Part of a small language model's weights.
Size: 2 heads of 128 (1 for keys and values), MLP 1024 tanh GELU.
Architecture: LayerNorm before each block, learned positions, biases, untied embeddings, normalized queries and keys, attention and MLP in parallel.
Training: a variant of SOAP for these matrices, 7703 steps.
Each number is 500 + 50 x the weight over its row's rms, rounded and kept within 0 to 999. Layers, rows and columns count from 0. Numbers have three digits each. The size before them is the row's rms in percent of the matrix's.

# layer 4 MLP up, 1024x256, rms 0.452, rows 214-624, columns 192-223
099:529401492441505511441525509505468486459561635515516453502542588570531470554459509508437465589496
099:482441588503468410539452533472506453457514461527445524525552400501544337527482427470498467417518
101:489500552497518548478440484505517540527611456518537499458573553448551558544476467587473429498565
101:530434535413523483539508573592464470469558561439417468425470460507477439543462478604500513463460
098:518510406570501578414488512475571443432516474505521528520497605376529486446448420551454630470382
101:525440444523459566521516533578478503469500444546466467450469512502416478510482490455430431542424
103:541519515495519558527419522510441448541548544553488525508446449549573566558480528597486533552484
094:558440510505462382471553497426545565455519513530496509520396516561441496456485479529440436491560
101:421508464513464508503534549390547464474412498462444517433461487467460421460533582447453467522501
103:491521515458483546599468420528529580553537325461481479541506481545460532490449492453423487523571
096:508428448484442528515607524572537544473518526517417482486486589513579449451507460415412467528466
092:427510604477359522434432550523547524449557527517567498536468493579531545561526541513502505514456
103:430494535528535478498566515535533535558547402423519545526472502507449558446411533467444443498507
093:492460549507496505515613519470512517521499467505476547441610592459505538451459484514513484585566
101:507413441543429457526513406551450464513439463479451569617437429497442528559561423457474575518486
095:525459545533536499500439540532576525454428572534564394524494514472449441542437480464540513488467
094:552477448456461451557561471432439451497502485478516519497439349562658559560488536524590501520402
096:414465520478532505636529537500497491473481512494434450405444429504524527469535474478430504429468
099:490499545538428531532537505426488443464532556429464508551503479391475543502495542514468547440550
095:580503517465551426491487566506487472411516562546538371436600536490487506493636467500492511479601
089:496497576472486439538458543520552560485458570389521563574423589547411515482515421531416478549612
102:452439545599440481526459543542543673494587516440544426439470508535483423504551489507434499464518
093:498547421349523500409469475519504500496558431458435420502493500524522501460460474539494540502491
094:457460503497453504629509538579553443516518401540426480575499408493564534513465521555559458545551
106:499528526515507422503511528553595346490473457530559629568423487423573481516548467516479514538583
108:506595580454554488545409520487585436484473488523496532373554532463476509526514502514566514496581
097:526483530511434469477511537458578541465546527530473478456529501480424522473449491487540567538490
104:409492478453538571552506503614475486472578446489460452554436448473545487446542515521440511584512
103:493396504420471460398546504506575544553483553478459504550494432389460558548449449494541428428452
097:503512448446514542479500502396543564477593514486481478521442507560455499508436515482470465454602
093:525434506622556630471507465443427588410524448522466534542552510495613529522403458468533480496490
097:553433570536494538470486473538482476490545474487519495614534439486475557577471366488524435532458
100:428486479483443478580497509522561389446477449441449499496553440432501523541516463446568475518436
104:504537454436530581460484530482493557448514573396481390523592471494519527494562422541500514499467
099:464455457516460423596445432469476449521386621413589490439559537549488515600563463449533505499537
100:501487550553519510429467530498508415500413418507529493524481493489472441506485509524531480476430
096:483403539499493433533499585427471443498602453540561462525544581550437500580480518486541494613523
093:502424463549507551483432536477537499450456445524451586491483472479383509471424509548450457460480
098:509535366455499562514515603553476550466420524466489485524548470500474538486501512463539567427469
094:602538527478553510566451640537493548523526593507477505526465537504534405478472413443532538486531
096:514564536402419542491453530544535554525440395502517473529471545476499494532458432415492584472504
114:520441536552415484499546495512474484532447512471548414476612462589534521561567532485465499494420
093:468449531552571457506479490511447472441429503447451480456488445431460524453539477478541470485521
107:445483544437452483407540384529504489592480457539572433579426500514528522470469468511491462490456
101:521459603533434512535409545558483622544578418517605487475539474404503419563525453546520486527523
107:540482492484465519513385545462518373471507545531448557517547422446458482542467406443641511509552
094:480414429479498509428454514479435450599555420491364478530545522428498487435502511554512519542525
098:444460513523443470494479518474510479525489440505511540491468448570569529431644439564392475561528
096:474484446418476547523548435480510449492449604458368511501503471377535573544519476551507541510566
098:550466481523438505549414550498501509493485411486471564537419537533496502507452447433481450536437
094:656505512557486466501524537504622507466596483510452442540617587496512541430446448379451456484497
102:457471541531468597520541485469406556441410451462478556489528514359478467502504481452484575497530
108:478516501398508494529481480522536507509432549482551538431524495406598479427487542443465544438547
105:404559555493499485466488507559530464467525557503455448567586432498480566564477524531547491457495
104:534416509607455462447512432559498465527554541558521595517481518474531548509482508445550442473582
099:491462599390474495499450546536447398568448454497569485524470464488522500465512539475473397584488
100:433431545552526521465475551540574506534604521597421450519592489480489445481471506431448622466558
097:484450617469475547534423512455389495477506420504448507480513604403416470402496425451524567537349
098:524555456504494497522430457506434527469507479489473468482533392520458562473549481456552487473473
096:506453465492513530467472440492461543449440478534521476472533425377527499432495446513505522348518
103:384487523460445445523619548424447479527434584533539615599516460549497596512515474449485492473461
103:516476502490470565407444577594467464438543654550476477558464516455547436475510556542552489502509
090:508575481383457495418492484416561544500493500544485525392488454383457402484525511507578446486562
096:515471514610490477463551560496509479523502548395482441499585547438453579518519550506486496548490
098:534511531468488621435556454471514589359526544484522556516566551520463482427539544375505534445479
111:450489574452604464427451476460514529540492541449421457536550509389452558454411464478534405518461
107:511496508476497522467492432494599458537511435434463456501412486389456475542428487521478487365390
114:481439504479487463504457502494528501632453560514531551475475392543504464526477505544367536463460
094:570414506446529456501494472419512408535511551581467478579455514442487494528559505433453467519607
094:528480481476495453471434471517553491448532443481470482536426431481492564501497631448510498544548
105:434455566552530544505525535477640440560591498536494406492523443426499462506409487505461418535554
090:458416498455486455522557514456470522547484562490463432464451457496637577495497513464512503568568
092:537559485558439521431441526533492530533420547481479491524534559511557531547437531523513543472548
100:474389471489441544459435495543512551481542543525481568523562487488425570475419476449471487488531
096:538499455446479478511558340429565410538461578546510475589485511406510498556495549545510517512515
098:505556544439441417488511517478529506574492493462514573518536450475496515386541582473555533591479
094:531484519445573487444580513531435555538645407468503423566607504470533531513500455483557487448567
102:493389494508534563545550487489565479446565484453438445445492539468347558498494417478534533614531
092:426411481455477466474541527576509452417530539531546539471474482461476461589426495486480464525461
097:427532437542482474402561493447463447488475431397525557543580533487450441575453489581577451571524
102:587495441474478505462535503497519531431481487518581514382532525479467474481508555493479503509525
096:489470529410499485499355443502511506476540514500529547552462509463473527535554501443453531489492
100:619465515588530575462508513491455474496640509517507481458458583512565452596489489504528491571504
098:473525513613466569401548533570529501438517497478544560558467502449516524489469520578510574530588
096:507503426444512504545484494542583523486452479445471470510477570408446551552434426403481518439490
100:463524492529561603500533497571503533446424534524488533519432503561511557484566423605434494494415
101:402466467485563584517507549514504486415536584493580543567486534531554517511532468545543479458516
095:466507498543423523422496569481583549445583472502419532512492501555475549532459468481564572451471
100:507479500461551512488539551535504444475505438543564462492652530580534513444574514465592513523474
103:504469455561450461464546526512530494416445390478567572456534469473519436437455416524582501488563
102:465445519476599518513499492457567552527520454520522429467440471525448550496595535465517547495532
098:452463558540512477485484506498564438492459530510521459503483466518571425440513422430469428493556
099:558626491515539596489517533581515508631539543479428506565558537502494503435461459565521504527547
100:628468536495478454413419471495533519490454436477428605550522496452512589605461469454553448457457
101:514421543444500467542491459401469500597420511442472453518418467458466510558532456509549441351529
097:474601467555467544486505481510491513483515477467573519440457468459488512519455450512486441532520
102:490431507487397514593659468448549455430519511457441633428452513500470525633553498435567488388480
097:494467472551420550543478515492520466476456540530480537471443467506556535458489395451474561417538
100:592505545522519473452484481555514503407540539497377476498461446496484498481513497543584517486462
102:486547497441477454567421504520560520458489556498515514543644495516519464469566452527470532541461
099:416479478444461486540455495508547420580498470472481462485454543479570468539473478527527524498549
092:573505402425515399475499397544475518478536417558565566460514471546486488470426540403636485486538
109:525525425431552549513584420421494476469511412543454581576543450482395562473492506454503533546470
106:527523530500435446441634556512436528524510564460537433442531494511544532576486572443481550452505
098:526539534449497441551480538481477549465522493572514503614463519478387550507463539511395523551479
096:469496512503426507544401414492413558441521491487403514481518436413430525483569555424480536460560
104:524453419602513568498516546486426506472499474506532392449496424533430469496531488565506578526423
099:493465511445486503560522509458684378570489472368451572392594475520558558501508466470473471462466
099:613549532532544437550564494532482497451453569546472629488499424567541479552483478489417465548565
114:541374549556441445559592442526599493563573598488564417539567556522419484571461433416453492500458
092:483543473599514556461465453495532373479472414436532551473403518470407522430506552509454503511564
100:534461547521452485540486473495476432549567437554510422560464466415520470505522452482527510570606
100:487497536568515594606486536455553582529476512559568466510433512442470502477451443499572559519472
105:520534526499508458476517440366543536562477544474479491514515422450498469499490501498536434460544
095:456484472442506626446515481494436542406443445550498440542475519422448565466521413456524492412486
094:457478469563462493511549489457490408545551585460539618506513402587443527485485513421551530465456
109:532478546523445370503500472398472386374539565451491473569550533566590533547546440571436488446525
101:524500652507417473484523412558584489491542537514480553487544497563517523454529526477505476503479
100:422473478401549527470522520440476459437410375386480498437527507580366558488610539418433500457370
099:537438465536447468345529450514444510509479482534480522580580494446408499459486510461518505480442
102:467451540462570399444469559448410483541478497438566406500500496481507453528523496494493565464554
105:486469493472517443544435528515634448540469475495525473495534492573437443518482415534460499419478
103:562451645583503587479541490500557565582519503446528541447444445558500467478466448501431542466475
098:482465441594608531449545541498460594411558480498531598565508488425510609575545502450471447600493
101:536507495341442495431455433566543497575426487549507588498600459489534517519582543508545484626553
100:490502437486553507418543562447467509565404569528474615493574571483445517458406419483543513518519
103:501482414519461604470542463493542551517438471542493512561497501455469416429456474476459571444564
099:499480527455522518414515447525493513456517470511560557524491405459488544493562414511411469537421
102:504464513530460511492559571507567425422538499485496519385484435502519447532479560476482507484451
096:504448457504557468532503550425572520485409532522399465493505476454454464431557466575519434414569
102:523428544478506552546480479467472520550469538508531583488394576444466462461622471448516520554520
096:486468515455433581494572544486560522502590548437465472495528597458494501530492466517525444500572
101:526484486565483475513476583487530570478508443496507463451478446475480391496595588484498417524472
102:475495561423520462450478378578474462498451525486434470492448530499548414609408488560567482525586
097:469514454461476431538566478538473442543520476493481482496399508459474414500565538448526398529513
094:503506440530577442472508525520524447570559496510516490562499519480477516536459498500456523398448
094:490562453510410518433490506578468558477474504457511556474474500558537454545420544490486460448463
097:487471505486459512422412492530511522465491495574471591489569411465463583500525462494569435471519
099:527434414496518493453539559474467532508576415412605463575504514499549558543480452469490547585579
090:497538438516555462527443468469521507577476426526507449445489545383520574492425496465459569520454
099:496471508524497606534511568486431469599434488497440549471455452460550510437465505443450499474455
098:521477495508434496461525445551451525545529453493545428541458508485574535495462464474527401492561
097:457545437465472561485481502542497523484477566431646485547514572587499566539526421489514455532508
103:504433530486497510362488477425503567567464489547539560493466569399513537489467409487567539513451
088:502418592459495485479392513486548479518496507490510552510598400476477557529475490500468499396427
100:460498497476515473475509553540458613525551520516483535652498442502607520478553434528452422482499
098:538471646428472466534546512558550458485481495556473549446514585514478490605489444491470484466535
096:463524468485522437452489492561443516464542486510502420437515522571487489433435428554511446518557
097:528471511553566503418590476434461545529501424438554457478434501498556485461508572423419443538509
104:531545468580482485511459528559583474584492602457465446441479470441458534520441479511494507523490
097:544522434494505461517505506463456573543502608487467462475491625490464539547465477439550450429526
103:534521462595494503495537430494472468566535579484437552504562533559561531444414542461532429496511
103:546497469440573488500562570642523529411470541546495492535442447482515549469524423505443418394497
096:321476538418505560629573552527413582573521562439407495511442498493506413566497537490545556459533
096:465507463550508550525446510470525467493436460429511432419476494593468468446496522421471449476519
095:423512520492502480496468555531514506534576429431542582610544520532546545468507486449600459463589
095:518534487448399550518489597519526520471463432496583537488536419466584520458490526484580438489586
101:497452459467524401552501481475459472522337510500517548565397489430440413499499449506549488487512
101:482526456456458418591572493485554451419500502508508543565448426510383516461520422437456480521479
104:479438546422540499427460503447530476482510529443486543514504437547470519531465476489493546561507
103:460457475433528478417513577527504468494516467455501541518495568446569507440470482505538492462454
097:510507502566595552525542455459510531514483450525520450593535515573523537557466482470507436479506
100:454593420485438459519515426523552448424458389451567496482465454490613484525496438495482550446444
109:510460504558457577478500487500462546456499432495533546432559520536577477503427463615491558499449
091:525475535483552541537535522531551557492457502490636524521436538557551562512513565458524508510444
103:497482565517535507468552418477514460509376422587477536413453457458531490448484501491529526525486
098:469450431543521432545469588481512534460484471472503452469486448560545463410472481572538432449535
101:466486476528505521391458537617615480468451549509501531543467482396531587545542453456452447560505
098:510423580455515535554379473441502528514504419435547519514531572465512498541519420484478506503493
106:445440477544512556492484510538539396478539444548406595467496465491472538461503481548444410468428
102:478501493582560445436607472435451520495406489486549524547486453542537514468500454495527528444480
096:489411372468575573517431389499471489481465548478501486501491557525538494556574486425518432512415
095:574525482518503497522470540457518467487459490568457586412587497490490530513545510507578445481456
105:474532566495487475537564351491496477532531528534588431563549531438479542447404446413486402583458
101:544440490517534500479493573485540446547572534514475461555492525401467511580477539446501479603489
099:550500537484479499530455478466512531478439541525529436468579483486465488421456530502494483474569
108:487539565534509541604532539459508532519551538453508480486615478474531512494503462540491497512340
095:489459449549501554519600580391466549476485477474430428579464483488510433494534492572519357554480
132:417457556462482455420497543502528457516520490453507503498526480559508517548587470483468434562484
093:531486449465461489548558455487506593492443474492471436524478470506545496527542515439545426510594
109:501450539458486432520565559414525466492412563550534476413492571478583378492438485512542526521477
097:454457502399493589467546522460476385429564582484498502501446524547512466552534409485479543435498
095:493499554498483473472480566470435436564502520428468496517472415531431570485476436466481489534509
113:574555482413497485528508476503501450619424591432457530532475502510449548450548498453485535528451
092:548403487413465523515475471543455549533584477381537501476537480539511512513474426545454594557517
102:541526504414392478572533563517611489521492493485405550560478552484543538512535459432540528420492
098:630512479489490435509506501465541613419539509542445528531477539436579510508462526483514500517535
099:550491566516463513469568514367620569603564465549429525501493463483556513534503467465420456504486
107:463526552539500471591449439509530490526558493479510523474452482557510617512592434470524560511406
094:546572503509513434519544519515489494453416526399573487600531426435548488530506496533491506488508
101:468448405582517395467551525612491426442474426468484524515484484522533479585523435530473562560481
096:507428468538432563455513445488481485488528412425523529454517388529519457539474494426548522529506
102:515546485511503532606537537535587503481453551453486461493437455517565445523445504543462486441429
097:485518467474453573554477513420521430469421630507369443515478422517546546498433464433512484513423
099:414425526393507413453503454456450529568537528539486460551548551541538414506503537544487514621483
105:559522510550485497504546543547589513433385552503484506608567472515489470483439525409510495470461
106:505496497535544544572522496432415486461471574501517541427486575450542526510405533545450452438520
105:526505505473506492504508464420477500596497475517398537490561427466516515463587481489539451544474
100:477492525431483534509472464468558517550565470567426434520527466445415581508509458603471600517452
105:522671516529493499558470554483512449531391451413551584510428403505557565559527477457481406485542
108:510438491508493448430496481537509542595381484507535491465555494574489466493453523490509459554388
105:522466516507506451573544471516477439581540545412441472585594576477496584437508460541548444504530
097:448401436447388453433400538497510413448545508508497526513423464464467467553464585513459512538531
106:516535459431478498424607467472557513541563496464594538571498516483455545584476542525567501547552
102:500536487534428498470537469591537536514541507439490489447619515443429500446541488504471495558501
093:616365564519511544478529569441501554509444585515458513416475476405577429494558538530548466560485
103:460435520472392563475430461354505542483534466431544578526464489463527530481546523469523434376503
109:444504498475417542527490485537572479547385499526482568526413471435605429490465477475612499475540
103:535442506517568509473505486557600462500468438490572430468489605542477539565457504469556464496577
100:510454614532568553472502396565501491522526450492410493622501430495580435433559447487572526506417
100:475523542439465562539475555451617510549518505468540586542417533472521515385483552477474554419507
117:408456529579561580540500571485472526471507509543476561537589494476462495552438441475512484536440
098:447437545454510539565548549507522516473380481549535453506494493479419536456464487530495497504522
090:502457371419545525504442485429512520490536550463462572488511491485565510671471535532589457506460
095:580509450418492567498549480497492463462571493532488495483477447502562534422469500546465499483466
106:486468553487474479543463485449443475519521479413521461423519422506444529514545507502494542455584
095:524494465498510509499494490510396425521478517524531517583527565532516530567440462421424528572425
100:468483594485372503508475575628643516444462559541517482533532402511438534543509464477528525515500
096:458528470486545461535439492520647476577513499427491524517547494499475517557454556479431561507458
095:477424474465486507411466469421547537541565455486471422428434573453544587422553483487553463480478
099:466467535554443465400513504581549552548379440503547467559480453451578579510560555531520543478486
095:487456496496458445583539436439477539562463473582391446548498431543420511524513535530425549564554
108:552530572482483518507516468439542484548582448515544610588548447440466540477425431495552518406509
093:437452624474522406533450558479429527466537585490494516467472442458454548489525536411420536473439
098:518522534608495536478436415652462446452514513490480416581468527448605521518477475432459508480427
098:585452469572419506590525558461587528546544487485504449526524460460501544502547570497557494522447
102:484504589401519574418509492513432592448495532537450491413481480495502476388501502512519567529519
100:489459520553457465580561494536528509458476454527506465519530533480338550525498468445491409486525
100:580521566499493400480492436597501531557484467618502450511588513535497507508509519493471383502445
103:445468484488479482498451515508516543565426468469517506468452446474548600472577492434537503517511
098:492504539389372402520371413493517535579506475506466476534467560534602531558541545509387571540448
099:542491447445423365565572475451524415476465533498499536481512461519440534547580491415519576452504
099:625497491449512554465491502473506400529533497545431481550510419522538493476504439610559536499580
096:511541526542465462529592472519566513449524573476484511508498515524476515523493538570508574471501
094:420475536454475455499494475553487548511439513420535619555451410396487542526513432461431492510464
101:505477580439536509414462532485465483533472552524530536577519518490464453501534441505520592481588
101:507524577555556504427512481480538360495462481531571613435423455546558599508439516446475534512518
092:503433504530514465534503499525505511539508478522475467437477562436501562481485601464447601603519
102:500438520492593466525481473464583512518492476515504454498484450413590512467459510492493393499497
098:479515574579506528446470512605515465523441421462556469482546474504489480553574528494447507432434
102:441423573415538525581438545469528427582536424452498476526569504462571511340441461451509501609473
111:501510442486440432468554507462399590479485519470516544475374417361537528487469586404482514540571
106:562425479505527500612522439461532455553394539411571505568509536388502474537484415519515529520481
107:448557600476505526483503551519495493564489553478469464590537511499473476552455512496437493477535
098:414426492461491433514568500462580495443481528444456478462501453405521567447422509511481468501531
096:432557537480487461474505583464534450468525472586553543541564463477541505468490512404439515440518
089:517534563480451430582572578489496554560524514494515573505469539482505519484462540493539524471439
104:493545475500476581435450515438530372568526531530417464522503429507499554479558418516483449499552
092:496427468469398471462501465521506501407521500489511463538618580478475418512495492472518524519589
094:485479578513472589462511455514525522601431448463458480438497554423445567519490529528468529490526
109:475425466468466561493512591443544494379557515481511507418400485441489536475552463551458505422475
140:486539434512510500466461566479455475504500424517520423471515508442555452511435588449520415468419
120:455422471490415465467435475549442408508463540473473532513536451586527587424562499484482451623446
107:424532472445506556571566599524452487519529503518538502568464542570436476490449445492543484422522
097:540479576565530587523514480445478540505562496501500484485613484467472490438501487583565396548427
094:501512591534449428556458567457488476486542564498467491504413489499496445541489543474496543509474
092:496491484421467609471461508465422471478415506475461523574430512525559454579422480477541481398524
110:442562546479595542539513461573560463530454462492566453483535405535537424467418484487464462537513
110:570437483533532463467482474488476477413457491509491537451465491415531440497393506481479471682463
098:441479490548566504480483546492515474506436456539527607456466481529545577487509498511494507483470
092:427484456489508476397517519570498459452497439552550555490427385504506418551532483450533366590545
097:525453492482464510529554497486658487612502480472509464589550451493601514452496525461474508492518
101:560560562489386532534525475466479576515517395489510472542469595419504488466508515455470522569465
103:435470461443516550529499576479607515512468540391466475530545489563552537544483507594460389545454
101:530526458413454347516490542407501432482562507451473504619469487490513462418421562471449398468511
096:511453520526493528532559551451525441565628413435465519530414478458471614408447521482501479562526
101:483457619547438545545585441487433496454553522569448503521467515502549464667486487484589504478495
099:491470533500490428438534497523519422522499481506583417523509596422487514505573478409529544509439
094:556523521505592499524516517504584504496534485456560479518420524449352507483558508455590525432548
097:482540616365514550548569509512537504543501519547419541475451485471462476488537583474471533394494
097:530430591564580535478499523430449576526577470444389587506429565496481562387429535476468478516480
102:495537492461470479589551427484535541521565493480462541466469475475531530508415569463355439587504
094:464430416556478522526460467537574512532432424517409495497597554541474498511506525462667437505479
095:547464510618509434564518496553611529545469476513600596519434559528520531489456446570572486548525
106:422478463483426550533467483518475555483562451532539551542540510457517503603444474372501461464468
098:387417476495459431329500539565514491513495525497385513521504573504504512491499551499503552427572
101:527548453482454465544557578510460546554508508419550560489494531564478499487480446458512498472465
119:599454450473437421498503549440498514511490574489561536575582534494413477454535502485642538527472
093:515561573528557502421444453511540546559566418444532551452384561358588566598470507478485517511577
096:537485529497513493616550483540561569465578544524426605556505502471498479486531529464547500551502
129:449553478427488502406428532478510515545507533487524464529497470540427451541468412487496533474540
099:475462480515366476372420405551506530551537476591528493478435472466517427500492508505494512478516
097:570520562489520522403537513476431568515429545492438460438472568522523429467428451586441455457348
100:465522474462565617557549460522556509514487493406532536439480425343532568473465552439547453498453
099:469517515523466506569468515531550425528518550504473534523503477472525500612469526456566501486477
094:525609584516511595489559527458565477462543462537508511540551534470476529592478444533477493482502
100:496510520468496535477444426434419359459488475435539495410575548497526464530464470489490518429484
103:376393479439581511513436477448595534524568518466581484561543542488413502494530599489545564498581
097:554449517544504552445509502500463574404423493381451461435564539524521442550570564479580528524447
092:489506464541510466482578589489433473535536451458473443452508484429551433470412502545520554567478
096:546501500503460410581479564555474502595550413505399477534570470548531470607483472477577558490495
104:511520457516523559454527550423470473459466409496418448516480595454568519375559521449472492579538
099:442392501498511534463565562478539418452475541517521654488471566434563464527419506481400486483563
093:538451526331500462484549578484543426566520516442532604489471543553510425420409584454494482522579
097:506495437501492467584542568470498506487470556564486505593468498571447526578514403491392490454472
099:554510608517606419513495427483553481500497475505469487545527426478468474484402521450453481480407
098:559473440562571515497553449505505462492425351396456501493562557545519517482487482447441501560450
114:564477467508526484475509482456506485572507519494463499518472468491482516571343368576483443486492
102:573449512551532573511599494458543391427546464525446477503553555455456467595504397497418508548479
098:519549541522420492502544538497540582483459475400569460490466469490574581485573505486562490446487
101:521455518539569531549475502472491478472477531451502478523518543474370491493458510627521477489598
097:513527407448513517448492444474501480446508456455462533490482454535425478491453433539482533506505
099:447620519517536549566497537456470406532542461442500559475558456470494510543433475484523510471456
102:519477462436429513463517483478595500574503528558493411506453529537451401417586465561497403494504
101:507481563475420549541476459594409594583507529489486545432498531546570520489454550541446546484527
094:542521544461487638499428559473635504467522489490483468539459465584519546523433565500481617461564
104:492518538455442519500416495447454569496613463482490447439442471511489477565461446540540537503505
101:420536556494486491494449525518473419507502477543444525398431524539466454556531521406495450390448
102:500428391490559514418545493521463505413534399563503461452445459467515542460463519471462527456552
104:540415548530494449520515505419492496527450486512576556469586487510447492493468440575537530481536
103:515473553462498489482574472556539453510418526483479545462507548461489529536439590536529474592464
097:493628469504424453537449445469496473500523417468571542440460532474560586507524544386527548537541
100:494486451472427414480528527497516462512556566508491522550530481468608422491483541514450542444494
101:526425450483364459431520528475439510513503610486624516542372541424549467590538518450555539485520
102:583528568540550413488554426521527539583513444491470562405578587531527573544443536496459545458482
100:593477564504406545457497503501526470422478569503583539510446585573511458488489544517523521532556
096:456499488462515454486466495563507512522457570608478424521487469506511490504477623497486489498490
096:430562551577437555574494516470567527520538667534441533502456430437472527502409494528464450443433
098:439483528511484442551571478546483488498482523456474496411469543431486512506443455553564453369501
097:426485484439577462530529564497476501457498401554474486562566551466463492530444569442536562551530
101:544484573526456469472551489525454482479611533475524498390524495428459571468493477516427480567425
097:445485554505423538482590519589477425444526482590473505556597477562539487450480456503548474488479
094:518443556479551557496514489574525520508570451465558527618491530458440545473524437490520481574465
093:423492455541502505529405571454531510434510424476438520575568466636552453507449470529452490411473
089:488458407477568563505595557521571455498470495495493476487573497537464549468526570476453455530521
093:431508572582530515500410498445535474487458510513479435431457476486500513509442476475503455553522
100:587472562477480500487516386503533536424536387530541619500469473498473449478537555436462394513579
099:469457477493421441483502472534472487548593498478565487421532490453536415487522492508588498485455
101:523542501414393496519463502400503455360463519527424560493528489543494555528461499488542435421467
099:510587593490404493532431502629533523438434571434493458543598488505474505545469538553434462475509
088:509552494495469534480455463539441472522467529528487577552503508391554382574539579494485526528505
104:416450531539449488557475548491440462499546494557497549500499404488549514572523500562592474520501
098:482494571472513593416480461550519531422484520529464534567588452515506569459552515567520435442521
098:597461451412482511505510545492525439485502533515519516510616442522512521460392440539381555467512
096:497502516481630503480511547500447571422597491524464528442513517470484484465465530445484481522462
096:474467432463487384570551571499526576471575481524441535395444480490535473564463457470525482529565
104:556485513467481520506562538438493496474406494441521527427509517538526522547546377512536491529517
098:512465505548412511373435511500626496517477432643483483515518414405533457469463527489516586493510
100:475514448453410464467510457493496465593607536567539471463473478552529447518435458470564570567445
093:512469514463409441503481515541554493539494456469487444426381582510488422571461485537485507466486
103:495544511454510505581553487406452444463464558517462465475551349501585413398495476568515523521535
097:603501515601522521518474411520499547578477541508427478599464466499564498466460557408440538495450
100:579455444574479530464451495481501461496619449454488483521537540497449515403477498482490411507406
096:503544485462457503613519393525457467561530472473501510502523527451513459582576507452546565536490
096:552558560536505444465567477555483563482443615478602431496399458454508506527475495345455535496482
096:422476530541564534499527432387569460524417589481440485493512499581426581588557426406500539435555
100:581483487313472579578556476523555496441540536539564542437472490441521479537432456571466483503498
094:458473435500501522464406581510478507487513478506524525567500439444493515546489395424585410558407
106:434387495500539521576429513463474442400547508533450581614522491489427465450492520502430523548478
096:474465460476408523476447479555556518556541581507566537543519492406577556466498525552493550579554
098:496403499509478525540567422492517539441466437471530559463484496461398626498408496508531490467488
093:535541467483512557546495515555502469474409496504551634459526528439521557422399508464461499507456
100:557433559384524540525536446498490559435450483514575438539376533493486480404552504492547544580554
101:578501577517488517516442486565505508573574540541547496432459484434460427562536522531479553519505
101:465491558535471462441509522522510483525362547597551469496404551511488462507457557507420413494402
097:508547624554411408499468462535462469528519506337504503532461511512518500450525542453550447465498
099:541441415470497541476454507526359640443483568557507506486450513486585477551424476530488455456414
104:575551494476547428415516497537420539522561553402528461545510468422474528480535406492460439483410
095:489459448539491553473458557507410445524561510495444448522596454525489419508539492526476505513454
090:468494544501599487503511556480476514405366571453570497528532494419520584510538466455528503437521
103:524496576446504457558486586457465522486530549526476487436529506427491556436447474553491477518552
093:546518548483585512541486479536473583551497470590569465472538523515478516499462583512522449499498
095:547539566557501384535580462447501519544469505616536498484473488521510489522483408428538601481526
097:476583488496444436512444463591554392481479504510558558509441455504572505546492522490534501610479
095:601509493565442630512480529394412500448447475463511456482649533549556527564498438405550526525587
095:433520434541532519458477548468431584483556545595432518502566552556516557491404507454502496450484
120:519501441439499551493521523539582410577460445534518547493495415527455407470455460448553486483508
112:535493547518429610495491527479417521539506492365568528529471543470541434454566564423482523430482
098:494468500516510483480516483510501438508466456467442451411524399398530414550546471538521516577486
104:436466465467522418478512530487515387553503458533482451499336504354470473551515489419508493451426
096:518419510575468625503571475442505440557489459468533503492533476497507378453442463462588538589551
099:373502498551488435539458476481526442519517479505449492464489455501531499558481411480481473458488
086:471419556418504476577480405470566569445599488484573487389520526522437519580477522567458468509500
098:495478481472462554466450519550499497561491512468503452453429534508515536554550539504509538529464
097:466465513535456431542512481490490388518445462588537569570553394490532461474547442517464460656518
095:480498512441586516418475381549498535595480506439481496485487577577526463457457465476497592406507
102:550481501437468580471550529436502613456506504492467403368516526372605439568528512491599558452534
095:514544473438438524435599526476520608504498460368576411538511439584509554406508550469499514459452
098:504480464473641500513536457533488488495498593488489505539448489506454411562506471411453505447564
098:502483498551504427475462502499442481508531426433455528456538479524558593444435555496422533487549
100:537545537421454566484498470497526473446533486479510480538516484489496550445485503498461433501471
092:436421510564545556543537556521439501557520484507477482572576480470460586485501550492560445568501
112:480546463508491482553456485537532441548450437455508404464516563448491576470516548463543518539512
102:550468481505479589486549453536547429456481390577432492520524473365490478509549472595484524576499
114:512547559445511545473477473561566470527424556553384464455480434507552472551472392516402500575489
102:493456408505522413456434522389565443533437559466493466539603512457472576488541482505561471511558
095:510494474465517508437550550451476477519482499487426489539445493456547476557374560471569533450478
101:484358546506443454603563497498429408553519494542484458504454452508501441506485458471503490573562
095:491471514591513607431466560397529458409514461520417541496450463444571454529528495552484552502506
098:499481489571471552519555510494556511482591510479463516449519544528494439459560438561544438504461
102:548476622464546517518432555451501558566490537458479463563453542493481497531450536453485490446463
097:561555535432501463487558448503551513573576504526438453423476449410494583528449503516572603555497
103:585549451543505504515483538537512566581546503499616512522543416520529529549458506500464505573598
095:540533521451535515502433517523522419503443361503434464471498498493500542428532491552509454487530
101:466516573529600452464449594435515496538452531550467444434462414456603507486474567514511549548454
104:473528474492472513609486525468561517501580436537397520554537459487596441557475536588452424529481
098:470455535526506532509465501419495575464467417483536510446517521520477570590463510505548505520546
102:524419474544600471547484411496497479516585545431590561510528572525538508511500521501512396474550
106:517537462531552562476457484485508459563475435443491443510591499616563463493511491599541514478540
102:600526526542354367478429520560552498557505467599562573491455487565478467497476458491543519581495
098:470439542534531580523617451528498550546512493458422487546501506439433423490420410537498528487440
100:321493483457430504525540485482449494523547460479418502489594510438557588468457505468563486482470
097:514494466554478479500479457479510572409488562566441532447497358489493517517588387405428539455415
103:421467507490486577442494445492599486475496496509600478456491413528533460547519523381513426539412
097:452538466556526630502500432468489495485542495473444506471461445439517559499464480510460506473547
099:541585548492360540522546478414570572500456502533509566464507546449470452421520483575497449530557
102:550434506488512493515471441445510480564507485372541465492530501530536518542581449406592538585507
090:550492563514549618559648524507494498367438552522555544439535578480450527483538542485603474488552
098:532481547502433497498613619585522496378501519469500560556580490503473483523513509440467482520536
143:498521497487486485570546411488536462599394529510516604435487432513487476469544393486471539574486
094:497583519528430479498543480517580484464454468534482532534455508468435462438492484493614487526546